Weights of a small GPT-style language model, trained from scratch on English Wikipedia: untied embeddings, 3727 steps.
Each number is 200 + 40 x the weight over its row's rms, rounded and kept within 0 to 999. Layers, rows and columns count from 0. The size before them is the row's rms in percent of the matrix's.

# gate: layer 4 MLP gate, 576x224, rms 0.0503, rows 503-542, columns 168-223
# up: layer 4 MLP up, 576x224, rms 0.0504, rows 503-542, columns 168-223
# down: layer 4 MLP down (transposed), 576x224, rms 0.0505, rows 503-542, columns 168-223
gate503,097,204,208,213,123,171,245,181,202,275,158,218,223,173,258,173,200,106,206,181,221,177,124,256,196,233,128,250,120,268,171,215,287,127,171,230,187,197,243,202,116,224,237,198,217,186,214,178,189,196,197,200,187,215,175,135,252
up503,095,152,189,203,202,221,229,266,232,224,226,196,216,209,211,237,169,196,193,136,227,282,246,233,173,197,226,162,169,211,202,197,230,201,189,164,137,213,205,167,141,163,237,133,290,155,237,274,225,207,181,197,230,252,211,163,179
down503,097,224,221,170,243,278,163,250,228,226,194,211,190,131,155,260,216,217,209,193,232,201,179,176,184,172,184,247,223,202,227,131,221,197,156,165,204,181,147,190,224,262,285,205,199,218,202,192,264,216,165,136,218,185,244,225,212
gate504,095,214,288,116,275,181,214,243,186,212,208,215,222,173,213,196,225,258,217,205,201,224,150,199,154,221,298,198,193,250,197,210,219,187,206,195,105,181,146,213,166,277,238,175,291,234,288,125,169,205,177,233,166,193,248,192,217
up504,100,156,305,150,207,217,241,143,115,198,206,200,218,178,196,248,250,189,108,151,218,199,244,156,220,214,245,198,185,260,205,162,158,225,163,205,160,176,241,163,169,204,217,199,177,209,283,144,199,197,224,218,194,209,166,203,141
down504,096,182,195,222,252,194,159,299,203,218,219,203,224,167,231,231,108,230,183,188,202,210,222,210,224,187,173,270,207,148,288,117,177,198,176,157,196,230,223,213,105,242,220,251,210,259,162,191,184,268,156,212,205,247,200,171,235
gate505,101,169,230,194,214,197,179,212,227,208,237,252,208,139,177,144,228,194,254,210,188,196,190,165,210,256,199,191,198,162,230,293,162,162,248,153,201,201,174,173,148,173,286,203,244,123,155,208,189,245,189,192,171,167,189,284,183
up505,103,328,153,199,249,143,198,276,171,238,113,159,230,197,176,193,197,194,174,266,170,226,202,260,187,206,227,117,220,124,176,207,173,188,262,249,196,174,213,257,213,147,210,175,195,246,94,175,138,204,218,297,210,171,241,199,152
down505,100,248,160,198,183,121,219,149,270,138,235,257,198,208,175,148,312,115,279,100,183,220,231,221,235,176,114,223,247,83,110,243,210,221,205,155,157,132,174,250,166,129,151,159,135,190,196,163,147,177,200,134,196,193,201,233,215
gate506,097,259,137,198,208,238,162,159,170,220,236,309,211,140,136,241,225,109,220,288,247,186,239,131,161,187,279,130,202,210,198,190,259,195,156,244,199,185,225,208,241,199,189,251,245,231,193,238,186,219,240,151,208,184,281,261,235
up506,094,183,217,206,197,165,243,184,144,224,171,174,310,278,202,212,200,235,143,183,130,146,197,216,221,251,151,166,176,187,239,259,251,194,160,136,254,178,244,167,196,124,228,142,272,182,271,188,183,191,305,268,180,255,201,217,115
down506,097,162,224,121,200,184,268,223,246,189,196,203,180,198,203,272,214,226,227,209,172,150,160,175,226,112,217,209,229,108,258,213,202,187,175,208,173,190,246,178,169,220,237,310,265,198,133,221,172,169,160,195,206,207,93,239,216
gate507,097,228,166,195,156,216,208,251,205,175,195,219,182,207,190,245,196,167,130,157,255,193,231,159,255,201,215,202,181,134,212,233,255,204,181,256,72,262,183,120,201,88,217,245,199,243,263,189,198,240,200,150,236,229,206,186,152
up507,104,160,231,210,146,204,230,202,173,189,278,136,168,204,220,199,214,203,218,137,188,211,141,158,240,235,186,212,256,219,160,267,227,182,183,188,181,298,150,119,238,215,187,224,182,213,212,202,239,156,147,157,183,117,194,206,227
down507,103,306,221,209,173,220,217,218,148,204,216,222,249,268,182,239,229,168,176,192,329,186,159,194,172,173,245,167,266,138,217,249,275,173,200,234,235,223,146,164,193,202,206,126,262,182,202,160,231,247,180,221,232,209,251,164,164
gate508,109,250,213,201,156,184,133,225,234,149,162,189,158,199,191,165,157,219,234,224,194,227,283,217,247,193,195,184,256,232,186,175,239,148,211,227,233,272,185,188,211,209,178,186,297,168,162,184,214,139,253,217,225,197,227,192,149
up508,104,217,274,201,213,220,241,190,228,205,218,221,172,265,292,234,182,218,226,197,283,241,213,233,114,165,255,181,140,200,157,170,179,173,135,209,168,209,195,173,281,165,203,154,180,205,214,206,248,227,174,233,211,221,188,226,181
down508,104,196,173,294,257,209,204,193,226,244,291,201,129,197,189,133,176,232,231,186,226,213,272,287,265,228,222,209,235,275,194,244,156,227,194,196,158,202,127,195,152,239,172,182,136,269,148,232,191,246,248,207,122,231,169,259,192
gate509,098,202,202,174,183,205,228,115,203,90,211,157,131,254,210,136,135,221,203,194,202,151,177,162,203,188,190,186,223,180,185,184,198,188,237,214,261,170,144,251,169,169,135,256,265,152,156,260,275,207,205,252,241,217,118,179,179
up509,103,224,219,199,207,275,248,184,236,236,156,198,235,147,168,164,214,132,90,202,204,152,177,248,193,235,253,190,266,195,192,211,234,251,143,187,187,204,195,253,240,282,185,183,195,253,142,174,183,140,185,221,146,205,199,231,164
down509,106,246,175,172,232,228,234,177,187,163,200,169,177,161,201,220,188,169,275,224,183,196,246,278,176,200,145,193,267,213,280,237,196,195,181,184,197,110,147,121,164,179,220,213,272,185,164,211,153,198,187,183,263,185,202,207,154
gate510,096,246,193,251,182,167,194,123,265,222,222,53,245,198,217,243,228,262,196,224,284,199,138,204,210,273,204,208,201,175,157,149,162,197,232,219,202,218,213,177,182,234,171,305,216,201,141,156,197,218,127,200,158,189,266,184,199
up510,098,204,172,251,259,245,202,154,211,188,174,157,268,185,202,205,193,156,269,141,207,164,202,230,258,210,180,129,206,221,185,109,100,230,159,214,211,218,144,205,167,220,142,258,169,264,171,191,222,241,163,223,208,181,182,173,231
down510,100,187,196,150,184,164,122,257,241,218,225,171,202,104,216,152,227,191,268,123,184,211,156,164,173,162,167,168,237,241,212,199,200,177,138,156,273,166,243,221,192,172,219,231,253,184,197,201,149,264,200,193,214,183,251,181,157
gate511,101,110,195,191,151,224,180,313,179,220,200,148,164,200,165,216,152,201,224,217,214,212,179,245,208,248,220,227,144,196,166,258,250,251,204,154,187,255,173,209,198,179,252,216,251,205,252,215,229,193,225,211,165,203,244,315,241
up511,100,208,227,277,197,199,230,207,183,201,151,231,280,161,233,102,195,174,205,195,212,226,214,189,264,171,249,218,186,177,183,103,112,161,194,177,262,199,203,217,245,175,190,198,226,180,209,168,151,177,202,160,170,156,254,148,184
down511,101,158,186,226,206,238,228,211,173,267,204,172,162,219,195,143,152,245,241,207,147,283,202,234,140,238,192,202,137,167,277,185,144,273,193,221,261,216,176,213,168,295,167,159,179,149,190,192,173,173,252,147,181,223,234,187,194
gate512,102,107,195,202,211,194,237,197,144,217,221,115,180,205,172,228,240,229,181,233,295,219,199,204,110,148,225,205,184,116,154,211,203,193,222,197,199,203,231,180,211,234,157,201,302,140,192,219,189,277,216,156,190,205,192,160,188
up512,101,118,146,170,131,282,169,156,154,197,249,205,222,152,114,260,164,199,228,163,248,125,232,259,250,175,175,122,227,194,168,207,198,170,221,206,155,127,246,179,224,194,219,207,197,265,222,250,176,226,203,205,145,220,191,200,172
down512,100,262,230,159,200,285,178,239,169,216,266,171,230,198,201,184,155,242,162,130,230,123,227,218,200,150,168,194,210,290,161,234,231,231,156,224,218,201,135,233,233,143,222,216,220,245,192,208,204,138,231,281,184,196,201,234,203
gate513,096,164,200,224,206,245,183,122,214,179,245,260,200,146,239,199,173,241,199,163,234,240,118,189,167,195,215,211,223,206,179,180,238,247,196,190,312,245,301,249,198,246,231,216,251,203,220,158,267,208,243,126,111,179,218,247,259
up513,098,199,177,242,163,235,253,186,262,208,211,216,155,226,258,161,103,226,186,250,217,215,141,161,152,260,228,241,202,225,178,164,230,176,203,180,207,132,186,237,189,177,216,157,185,136,146,223,196,276,196,128,200,217,181,130,201
down513,100,197,268,195,238,197,245,156,199,203,248,168,180,222,224,179,194,125,185,202,193,216,191,246,190,148,171,220,243,81,239,186,208,148,184,191,218,286,213,243,268,279,118,253,109,158,247,191,179,190,222,179,178,231,252,297,256
gate514,105,241,212,233,227,218,106,264,252,174,180,155,207,248,203,208,225,253,116,204,185,187,205,200,280,241,193,202,250,149,203,189,259,214,248,177,122,240,170,165,208,206,170,213,160,250,151,219,137,170,160,209,180,227,221,192,212
up514,098,150,205,184,191,225,194,185,237,191,169,212,248,157,162,146,216,270,144,160,142,192,244,223,214,172,226,154,190,145,241,161,166,230,281,251,164,175,188,244,181,210,231,176,190,233,239,148,173,247,191,176,142,182,166,214,247
down514,099,271,174,250,181,250,219,185,104,251,183,203,182,136,108,209,121,221,188,183,171,180,185,235,221,142,188,148,180,264,198,173,220,283,164,148,194,214,205,295,208,212,300,177,249,154,162,244,200,252,155,166,257,185,166,194,252
gate515,101,238,173,85,177,189,179,235,136,188,164,275,206,164,226,128,192,134,206,158,206,241,186,214,125,210,207,179,188,211,163,200,224,158,228,194,230,184,214,306,225,185,188,189,223,211,187,198,205,212,164,182,138,216,141,159,215
up515,096,244,200,115,213,226,175,233,147,220,216,213,143,282,163,219,192,185,183,238,221,267,248,224,121,178,259,239,188,151,187,206,121,163,186,161,98,150,232,218,229,193,294,216,251,121,170,211,174,234,223,208,118,153,206,190,193
down515,095,184,246,143,218,212,208,237,236,183,215,156,140,189,212,235,135,270,158,230,156,213,203,180,182,225,220,174,209,207,201,198,154,243,189,148,154,81,148,150,239,181,160,199,222,141,196,195,158,222,157,189,185,220,238,158,208
gate516,101,234,182,179,238,246,244,225,216,217,190,191,206,155,214,164,177,207,227,246,275,215,231,248,194,162,181,220,236,215,187,158,156,225,266,190,238,193,163,221,156,215,209,225,176,205,208,282,187,161,253,239,143,174,198,235,212
up516,111,162,208,210,234,206,276,180,230,184,229,168,177,279,191,250,215,175,182,202,243,256,220,206,155,108,219,262,188,158,258,238,197,201,208,225,163,214,156,225,134,271,179,159,247,234,182,180,140,201,276,181,153,177,254,282,232
down516,106,180,201,195,166,168,209,178,228,185,259,247,109,232,171,213,126,220,199,222,260,191,151,191,232,248,274,234,151,67,211,203,191,192,240,217,255,175,207,249,173,213,174,111,158,161,245,258,243,163,203,186,186,174,154,234,145
gate517,090,207,213,166,237,125,215,139,224,144,203,131,116,234,163,173,238,178,164,198,242,128,180,200,244,198,206,205,189,188,169,232,180,179,206,228,273,221,194,154,225,197,163,234,244,214,242,137,196,238,178,247,184,203,151,271,232
up517,096,133,181,260,237,278,191,177,185,173,121,119,157,199,288,172,240,114,175,127,202,199,234,230,209,224,258,259,206,167,191,177,244,199,200,244,146,181,206,208,273,133,197,278,278,195,156,233,204,234,198,124,154,276,210,242,284
down517,093,255,177,152,192,204,178,193,221,196,233,185,231,198,247,154,169,187,142,226,200,249,271,104,225,172,161,199,233,249,151,233,227,222,74,144,187,232,249,205,152,282,228,218,173,118,137,245,188,246,146,211,196,221,263,178,207
gate518,110,191,183,207,244,182,232,185,221,229,169,224,170,175,247,198,280,207,247,184,162,153,188,170,213,162,207,125,250,239,195,189,159,193,209,136,189,163,246,183,185,221,220,191,232,301,196,230,230,223,155,225,229,177,196,143,183
up518,094,164,167,249,207,132,169,166,251,146,254,205,164,187,196,222,193,290,269,202,203,132,206,222,194,191,257,212,164,194,146,196,141,215,142,181,155,265,208,173,167,223,251,201,167,214,186,218,245,208,210,153,230,218,175,203,175
down518,099,206,221,177,227,148,175,210,212,143,159,226,191,296,90,215,236,164,195,181,198,207,200,251,180,147,201,181,195,193,183,221,185,214,189,131,198,205,170,206,179,238,198,183,148,123,221,197,140,155,136,169,233,159,229,134,211
gate519,097,171,201,212,224,178,227,215,234,251,171,254,154,282,204,161,218,166,169,252,223,137,210,135,126,133,195,143,187,209,222,147,195,175,232,234,272,188,218,169,251,114,155,241,254,140,186,185,229,158,172,233,204,274,211,209,167
up519,096,243,237,221,193,197,202,210,237,230,156,192,212,119,200,223,216,168,232,211,195,237,254,160,238,225,273,205,154,275,154,187,174,211,194,260,211,122,240,229,202,121,204,153,180,187,263,205,141,198,224,192,199,161,260,126,215
down519,098,195,229,181,224,208,136,195,210,230,200,138,251,175,134,228,228,169,165,197,229,217,262,218,278,209,222,245,226,245,197,248,248,164,121,187,244,243,235,145,188,232,198,150,128,176,173,253,187,107,187,195,248,153,151,218,231
gate520,099,137,58,168,217,229,184,222,222,244,227,154,154,148,186,268,175,204,255,137,163,190,233,278,229,234,210,243,194,208,270,194,167,224,204,132,196,218,181,191,184,240,178,209,212,178,213,127,177,126,227,216,283,259,295,146,199
up520,105,220,205,194,221,227,224,213,188,135,110,149,206,169,154,194,50,235,207,139,216,175,150,74,206,214,213,191,201,214,191,230,203,114,104,166,183,265,153,237,200,138,209,109,243,265,222,218,172,141,155,204,161,152,232,200,163
down520,101,180,203,188,215,183,194,243,212,243,224,221,173,173,158,216,197,212,268,230,318,187,139,231,176,167,180,179,220,203,186,213,180,231,139,230,181,207,198,158,202,268,249,209,224,189,159,202,221,190,210,166,194,168,213,234,193
gate521,094,210,132,133,137,198,199,215,146,125,208,211,205,223,264,190,159,135,308,112,142,237,252,235,287,182,191,214,154,292,134,153,181,162,273,319,183,176,212,262,214,200,166,213,210,176,210,184,188,173,257,122,210,219,158,157,178
up521,099,218,208,238,155,209,242,200,146,192,241,187,222,182,209,181,200,271,198,202,171,182,233,133,212,198,208,151,240,150,226,142,249,125,256,180,116,179,225,185,192,171,165,216,273,190,176,147,178,234,234,228,190,146,223,208,210
down521,095,126,246,220,253,129,277,144,246,150,178,157,177,194,148,163,145,275,246,187,192,258,254,146,167,123,172,257,191,318,224,256,221,179,193,254,139,135,210,136,178,142,221,184,218,145,171,243,112,199,220,157,239,214,164,212,131
gate522,104,178,218,261,267,219,166,188,224,180,206,176,161,196,185,195,209,261,239,173,236,256,223,187,206,240,197,176,259,181,164,175,214,201,189,172,217,199,237,111,197,246,137,159,169,231,133,196,222,273,158,160,227,176,187,248,161
up522,099,209,170,156,200,239,256,236,197,250,178,260,235,221,226,197,154,194,174,175,243,200,163,183,204,142,164,195,209,269,172,178,151,176,173,232,228,191,186,199,194,208,129,181,215,280,230,168,203,138,192,228,136,138,213,257,154
down522,100,240,207,187,202,243,174,186,181,228,211,222,209,251,191,184,240,182,271,169,113,139,168,133,249,184,182,192,183,223,158,256,224,215,195,204,181,210,249,122,239,251,282,191,184,200,194,238,203,162,273,127,227,167,125,207,150
gate523,101,185,199,218,229,204,183,200,227,232,140,192,238,226,115,145,219,194,262,153,198,211,184,241,263,207,241,121,213,207,147,229,159,238,200,136,122,197,199,212,294,210,199,220,171,265,166,249,129,212,228,170,185,210,199,142,273
up523,101,133,228,260,183,162,243,168,75,183,149,182,221,121,231,154,196,163,201,241,213,247,215,229,209,244,157,257,208,201,149,197,182,149,226,276,186,184,186,230,212,219,184,198,223,201,207,190,115,205,200,235,198,212,177,200,228
down523,098,197,291,153,141,215,205,234,259,169,174,230,198,229,212,142,179,212,195,268,163,252,144,236,195,135,145,73,151,161,153,158,215,305,210,195,259,154,262,173,192,182,213,141,215,287,253,193,256,171,167,199,181,168,185,236,133
gate524,109,193,176,212,169,234,247,206,201,125,171,176,171,275,173,201,130,189,125,206,243,245,141,247,224,185,198,196,178,200,215,110,216,151,213,206,190,221,202,165,187,261,255,201,255,190,217,221,196,218,226,145,246,201,219,205,167
up524,102,280,213,209,170,132,182,201,223,213,102,218,184,181,209,221,241,202,197,145,166,131,197,229,221,146,170,209,179,177,188,210,207,265,251,169,220,145,251,218,208,250,151,201,171,149,186,177,148,151,224,256,249,236,164,253,184
down524,110,181,159,197,141,181,199,166,151,153,214,151,195,276,168,147,185,215,231,184,240,224,190,204,228,167,155,167,186,237,176,193,246,211,174,233,212,246,244,201,150,248,209,248,207,174,170,234,231,233,242,219,239,185,163,253,205
gate525,104,172,161,243,254,224,153,230,211,181,229,185,161,189,269,156,196,255,208,205,187,232,217,199,189,183,172,198,168,223,193,124,177,145,207,146,284,215,209,205,200,191,210,291,254,179,145,133,234,229,170,265,213,284,126,236,107
up525,100,225,200,267,211,261,190,209,250,153,203,220,225,161,153,234,242,195,229,226,313,217,196,238,175,218,211,236,145,208,226,148,163,233,181,189,185,195,163,238,128,221,163,195,290,166,204,217,223,119,198,280,223,210,99,205,194
down525,101,158,191,139,183,202,257,226,171,173,222,197,277,205,211,256,165,251,194,217,204,285,137,177,198,204,213,217,199,146,214,260,194,189,249,104,199,246,176,154,139,220,137,192,216,192,199,237,222,173,179,125,253,239,204,210,218
gate526,104,166,178,182,159,242,209,237,259,237,187,160,208,179,98,175,266,308,251,210,185,165,203,254,201,286,165,118,287,227,271,310,184,218,176,193,203,242,167,199,205,225,237,214,235,189,133,240,227,261,156,174,163,168,162,205,166
up526,102,169,200,138,218,223,171,145,159,249,238,109,211,173,200,229,223,139,190,175,169,258,166,233,148,162,172,150,180,235,235,247,258,128,194,180,194,247,256,190,251,241,207,226,127,234,265,235,204,223,153,193,152,220,219,194,188
down526,096,157,134,296,226,211,182,155,160,245,227,148,257,279,173,230,195,225,158,132,128,224,131,264,213,153,193,216,156,204,179,143,245,218,107,199,223,256,219,223,237,189,148,206,212,191,301,189,178,271,196,230,271,161,200,139,228
gate527,097,222,167,207,183,229,176,194,190,137,226,171,218,269,193,216,208,193,207,152,211,201,210,285,239,257,219,124,246,208,190,175,195,234,188,206,197,199,194,130,179,254,282,216,233,180,146,227,196,178,227,143,152,227,229,179,189
up527,095,186,185,251,138,205,192,213,116,232,167,219,245,280,196,210,195,132,211,177,183,213,180,220,118,169,180,235,219,244,304,232,222,173,211,168,246,186,188,246,212,241,264,208,185,187,205,225,255,157,220,178,136,247,160,138,251
down527,096,237,216,223,260,218,221,226,189,204,211,210,212,154,178,146,181,228,140,150,153,168,192,159,168,178,206,180,132,225,160,194,184,179,182,163,221,300,165,225,228,244,234,217,175,273,230,217,155,152,190,141,132,169,186,122,206
gate528,097,216,176,225,184,158,232,184,269,197,196,159,170,162,199,133,140,226,191,213,208,148,208,152,250,269,169,104,202,202,202,188,172,170,216,227,171,179,214,238,225,262,261,203,231,155,194,91,215,252,222,129,182,249,157,175,224
up528,086,247,216,230,174,175,204,189,227,195,107,108,190,128,207,158,162,141,132,216,216,182,212,180,144,267,188,203,226,223,226,214,195,110,174,200,165,176,159,242,277,188,236,161,145,186,147,200,189,246,226,207,115,261,173,147,214
down528,093,253,205,152,256,188,212,248,195,243,192,232,222,157,280,140,219,189,264,218,194,227,204,232,182,204,238,270,209,188,183,162,231,138,246,192,138,159,187,123,216,170,165,184,192,238,185,272,264,142,231,180,201,190,219,190,187
gate529,101,179,137,182,95,229,209,222,216,145,226,223,246,212,190,210,241,250,254,203,154,133,233,147,217,197,250,215,271,177,180,112,182,165,133,148,220,207,284,162,254,234,154,214,221,253,272,251,236,169,162,217,234,151,200,264,264
up529,097,248,292,173,143,207,242,254,201,125,192,195,233,236,174,165,187,198,214,231,225,193,170,193,228,136,211,208,203,200,150,279,151,269,160,156,203,270,182,217,132,202,208,193,210,202,242,166,209,236,202,146,268,247,265,227,197
down529,098,257,161,148,192,184,199,177,136,256,200,191,185,189,168,215,162,241,243,206,186,251,239,174,149,176,233,193,243,178,298,232,238,224,178,226,197,216,98,210,127,217,191,187,259,197,165,212,270,285,222,176,250,210,216,189,228
gate530,111,245,165,177,275,207,153,214,213,203,234,221,265,221,202,183,227,184,253,197,155,130,187,184,212,204,188,203,152,217,238,184,140,197,185,217,228,270,246,134,208,117,229,194,189,178,243,203,147,210,210,224,209,211,190,228,249
up530,103,233,155,128,236,155,185,212,171,258,169,134,184,173,194,232,175,138,221,259,226,200,136,158,231,128,181,214,212,207,205,183,133,224,224,183,136,189,213,159,217,249,221,181,187,194,255,229,147,238,207,231,184,259,180,206,196
down530,107,154,161,208,205,229,261,150,230,222,217,231,159,278,174,170,148,236,208,227,222,176,265,220,249,165,177,226,127,123,159,204,230,181,150,300,195,128,163,164,207,234,228,115,227,204,193,137,201,149,147,190,214,197,193,146,207
gate531,091,120,146,140,196,192,216,178,136,164,158,177,203,214,214,155,223,183,133,210,122,211,199,193,192,217,224,259,164,229,159,139,235,195,175,162,212,165,178,117,192,227,210,295,243,204,245,120,219,222,232,116,271,217,302,218,250
up531,096,155,199,186,137,223,255,183,150,204,196,161,222,211,214,164,243,156,139,258,195,182,212,132,203,169,209,140,172,159,245,158,215,248,177,188,216,171,129,184,210,160,165,145,191,223,217,138,169,226,151,168,213,161,284,236,157
down531,097,182,157,217,221,237,269,205,171,231,160,168,156,241,226,216,226,199,160,241,182,179,216,155,226,199,260,179,138,149,203,138,241,179,249,191,210,194,123,161,225,240,223,135,184,201,193,275,249,180,83,206,225,209,183,223,170
gate532,105,171,175,221,220,222,179,204,149,172,238,201,188,173,303,143,178,199,208,144,185,220,201,171,226,118,200,208,208,267,187,198,202,289,210,191,187,229,206,186,227,171,260,199,243,274,168,220,223,156,157,196,167,240,148,122,190
up532,097,209,184,195,197,199,193,188,219,237,161,179,177,115,206,184,233,157,195,221,173,155,190,239,159,222,226,185,154,155,187,198,214,242,173,159,138,239,230,205,228,195,151,209,181,302,233,195,232,144,142,202,158,225,144,226,196
down532,096,232,258,189,205,238,228,195,131,130,167,211,233,150,133,149,223,195,211,260,197,222,261,183,154,156,216,299,144,219,130,243,274,162,192,288,163,249,233,204,149,199,199,187,254,182,197,164,232,224,221,180,246,230,168,197,209
gate533,106,226,169,220,247,230,233,209,231,216,235,217,106,204,238,227,123,198,250,210,148,148,171,153,219,207,157,221,181,207,232,151,163,218,189,156,208,215,269,124,220,129,211,174,233,210,188,239,204,201,243,180,197,176,219,241,193
up533,103,221,144,156,178,196,116,261,261,236,229,255,198,193,229,174,299,184,202,218,221,193,227,75,146,157,254,206,261,108,262,181,186,253,223,249,161,127,177,180,174,178,175,189,217,235,179,159,183,214,204,215,170,246,255,241,250
down533,103,197,187,249,194,147,158,175,178,251,196,177,185,225,255,173,295,141,149,208,199,221,214,184,211,159,130,244,162,162,172,229,208,168,219,290,187,246,177,213,196,228,146,220,188,118,194,125,202,221,193,199,203,180,261,215,243
gate534,098,219,210,229,195,291,187,234,174,180,169,205,134,249,221,215,211,161,252,242,176,195,171,153,159,288,233,222,229,248,145,208,291,156,142,210,261,131,186,154,255,216,222,206,186,200,174,176,171,181,225,213,158,230,183,186,210
up534,105,256,176,173,191,205,287,206,196,296,158,204,217,255,213,144,191,211,89,311,239,193,234,217,171,238,233,248,209,204,209,245,214,251,243,264,131,253,173,185,271,164,177,199,175,205,245,208,241,208,230,177,205,194,283,147,217
down534,098,164,203,145,206,141,183,206,181,207,200,206,203,230,169,173,138,197,223,145,87,213,275,253,256,189,165,203,230,295,199,222,198,169,237,203,170,198,265,236,223,195,172,189,214,186,215,266,268,204,216,154,186,169,176,172,141
gate535,090,202,139,198,237,252,211,242,217,127,219,180,238,288,148,165,227,189,247,231,210,206,188,234,184,185,171,209,232,214,210,176,184,213,185,253,154,170,246,200,220,236,215,232,223,203,268,242,135,221,214,185,202,227,150,191,174
up535,093,249,214,192,208,269,237,195,239,209,262,169,173,218,156,213,191,239,192,237,188,137,189,142,216,234,199,187,89,161,242,184,193,223,221,169,151,194,226,201,188,216,183,192,204,199,170,257,185,235,274,242,183,245,331,205,222
down535,093,241,181,109,235,125,187,177,218,238,216,273,250,200,234,121,207,240,194,239,178,190,244,213,176,191,192,171,221,221,282,211,189,195,238,260,146,218,194,170,162,231,193,143,140,196,196,153,214,169,198,222,189,245,249,188,210
gate536,106,168,258,241,187,251,225,196,99,193,216,274,282,230,134,162,241,143,256,191,193,139,245,208,248,94,142,162,144,230,168,242,186,156,231,213,248,242,107,218,118,158,178,211,183,213,126,188,224,190,226,246,160,215,180,167,227
up536,100,216,200,177,202,174,147,256,183,130,233,184,184,212,143,241,197,178,172,197,224,264,214,149,237,213,220,170,180,139,159,200,173,158,187,230,144,235,221,225,228,168,203,176,214,135,266,235,147,182,209,215,236,176,198,156,129
down536,101,170,195,204,190,211,217,192,148,163,211,234,200,140,235,147,214,192,270,184,220,158,193,188,229,158,96,175,232,238,165,201,167,182,226,145,217,166,158,121,221,197,148,198,198,224,218,184,206,203,152,301,211,268,284,256,117
gate537,095,178,183,149,130,190,227,229,222,172,232,244,196,209,237,225,154,230,221,213,209,185,194,175,174,229,172,239,250,190,207,138,203,284,246,303,197,145,201,193,223,254,192,170,220,182,221,249,205,196,147,240,221,179,209,215,176
up537,095,202,195,216,232,242,220,174,186,197,226,200,199,179,213,196,153,262,153,249,180,139,209,193,142,213,102,132,180,198,163,287,183,236,264,232,173,184,195,229,199,134,132,155,245,209,108,231,173,185,262,178,264,159,257,127,230
down537,096,185,218,243,181,254,167,186,170,208,253,217,140,226,140,172,180,177,212,302,132,262,171,220,157,211,220,293,180,205,125,116,203,188,163,252,216,192,134,164,193,199,137,130,207,116,266,199,172,236,161,187,184,120,225,152,215
gate538,103,172,212,229,195,146,240,300,182,199,219,192,153,187,209,191,185,211,267,300,196,253,232,179,144,237,159,185,155,259,153,192,214,202,245,214,158,140,199,274,128,312,250,169,211,247,175,199,192,207,265,210,180,218,206,160,196
up538,099,223,182,163,173,230,172,222,136,234,190,171,218,171,257,205,221,256,221,195,216,217,249,247,234,209,221,196,255,199,170,194,257,267,183,206,154,169,167,193,191,167,239,249,229,238,190,198,207,162,236,262,208,190,224,207,201
down538,102,228,204,207,211,118,204,225,168,214,127,180,165,220,130,209,163,188,206,206,215,164,234,201,197,169,251,242,249,243,88,189,161,196,161,167,183,178,201,228,213,254,231,173,196,213,174,213,164,134,194,215,217,170,233,166,238
gate539,102,270,180,119,193,255,172,161,166,191,191,158,202,194,241,178,217,205,180,166,157,227,193,191,178,216,108,218,236,219,224,192,160,192,255,220,184,137,183,282,131,194,259,165,119,295,188,130,135,147,164,148,231,187,257,209,170
up539,104,171,178,189,221,164,233,209,176,117,205,101,223,157,216,148,232,238,242,200,208,232,180,219,222,136,160,177,190,204,205,219,202,201,199,196,243,129,236,210,184,241,241,151,202,172,255,227,138,298,141,136,145,232,205,250,209
down539,102,234,202,150,168,222,233,200,143,202,210,96,159,269,200,192,232,225,197,172,211,145,117,214,197,263,119,233,146,162,157,145,120,204,253,241,230,210,214,169,180,128,251,259,209,264,228,187,193,188,163,156,252,226,198,139,220
gate540,097,183,176,164,223,203,252,218,232,158,182,209,187,255,154,187,198,193,232,267,272,269,177,239,253,199,195,194,154,269,192,194,189,305,167,158,171,283,233,138,163,285,204,242,148,211,224,183,257,178,259,175,202,175,143,206,257
up540,099,286,171,222,231,221,260,156,161,230,222,159,253,208,200,190,224,201,187,133,215,257,244,198,185,214,218,187,277,189,162,270,250,187,180,164,137,211,170,294,260,202,209,132,282,215,190,176,167,236,199,203,130,179,140,189,191
down540,099,197,195,234,248,158,228,153,216,184,188,194,178,182,307,127,194,211,255,233,178,266,176,252,259,124,202,161,211,196,202,258,261,233,105,202,154,214,198,283,148,186,131,246,132,271,253,175,173,252,155,210,184,203,171,233,191
gate541,105,151,142,139,199,179,189,247,123,161,184,302,267,182,226,205,192,286,198,199,190,104,127,182,186,225,262,228,244,236,242,205,182,147,173,236,209,182,190,183,202,189,212,182,188,160,223,178,169,155,227,195,275,183,263,174,252
up541,105,194,169,249,286,215,163,187,251,185,117,238,112,301,221,180,153,115,170,227,245,199,218,219,218,216,209,269,159,196,174,174,175,208,236,211,148,203,302,233,189,230,220,187,189,142,115,198,206,220,303,188,168,181,193,193,135
down541,103,213,139,179,211,168,182,208,195,234,238,243,242,196,191,216,158,173,255,202,226,90,107,212,312,241,229,281,160,211,239,223,191,97,208,167,212,205,176,149,201,233,222,205,217,215,200,178,262,185,202,226,197,233,188,167,152
gate542,103,178,164,185,278,265,212,192,203,172,120,234,206,158,197,217,220,182,176,234,233,203,189,232,261,199,249,235,164,222,178,187,254,181,261,117,209,245,172,169,249,228,233,216,127,211,174,165,179,233,276,128,154,193,295,206,244
up542,102,260,202,169,183,254,242,216,204,189,267,164,98,225,181,131,229,222,189,182,206,168,216,149,142,249,155,207,189,233,136,266,172,251,195,190,146,242,206,194,180,163,285,235,225,156,167,237,177,159,195,111,224,166,216,219,252
down542,106,214,209,263,212,237,228,199,235,143,148,193,242,195,193,164,233,208,224,160,172,147,225,243,278,169,229,228,202,165,169,204,296,134,166,209,188,242,133,214,166,209,178,189,118,164,165,276,222,201,216,232,181,119,273,197,223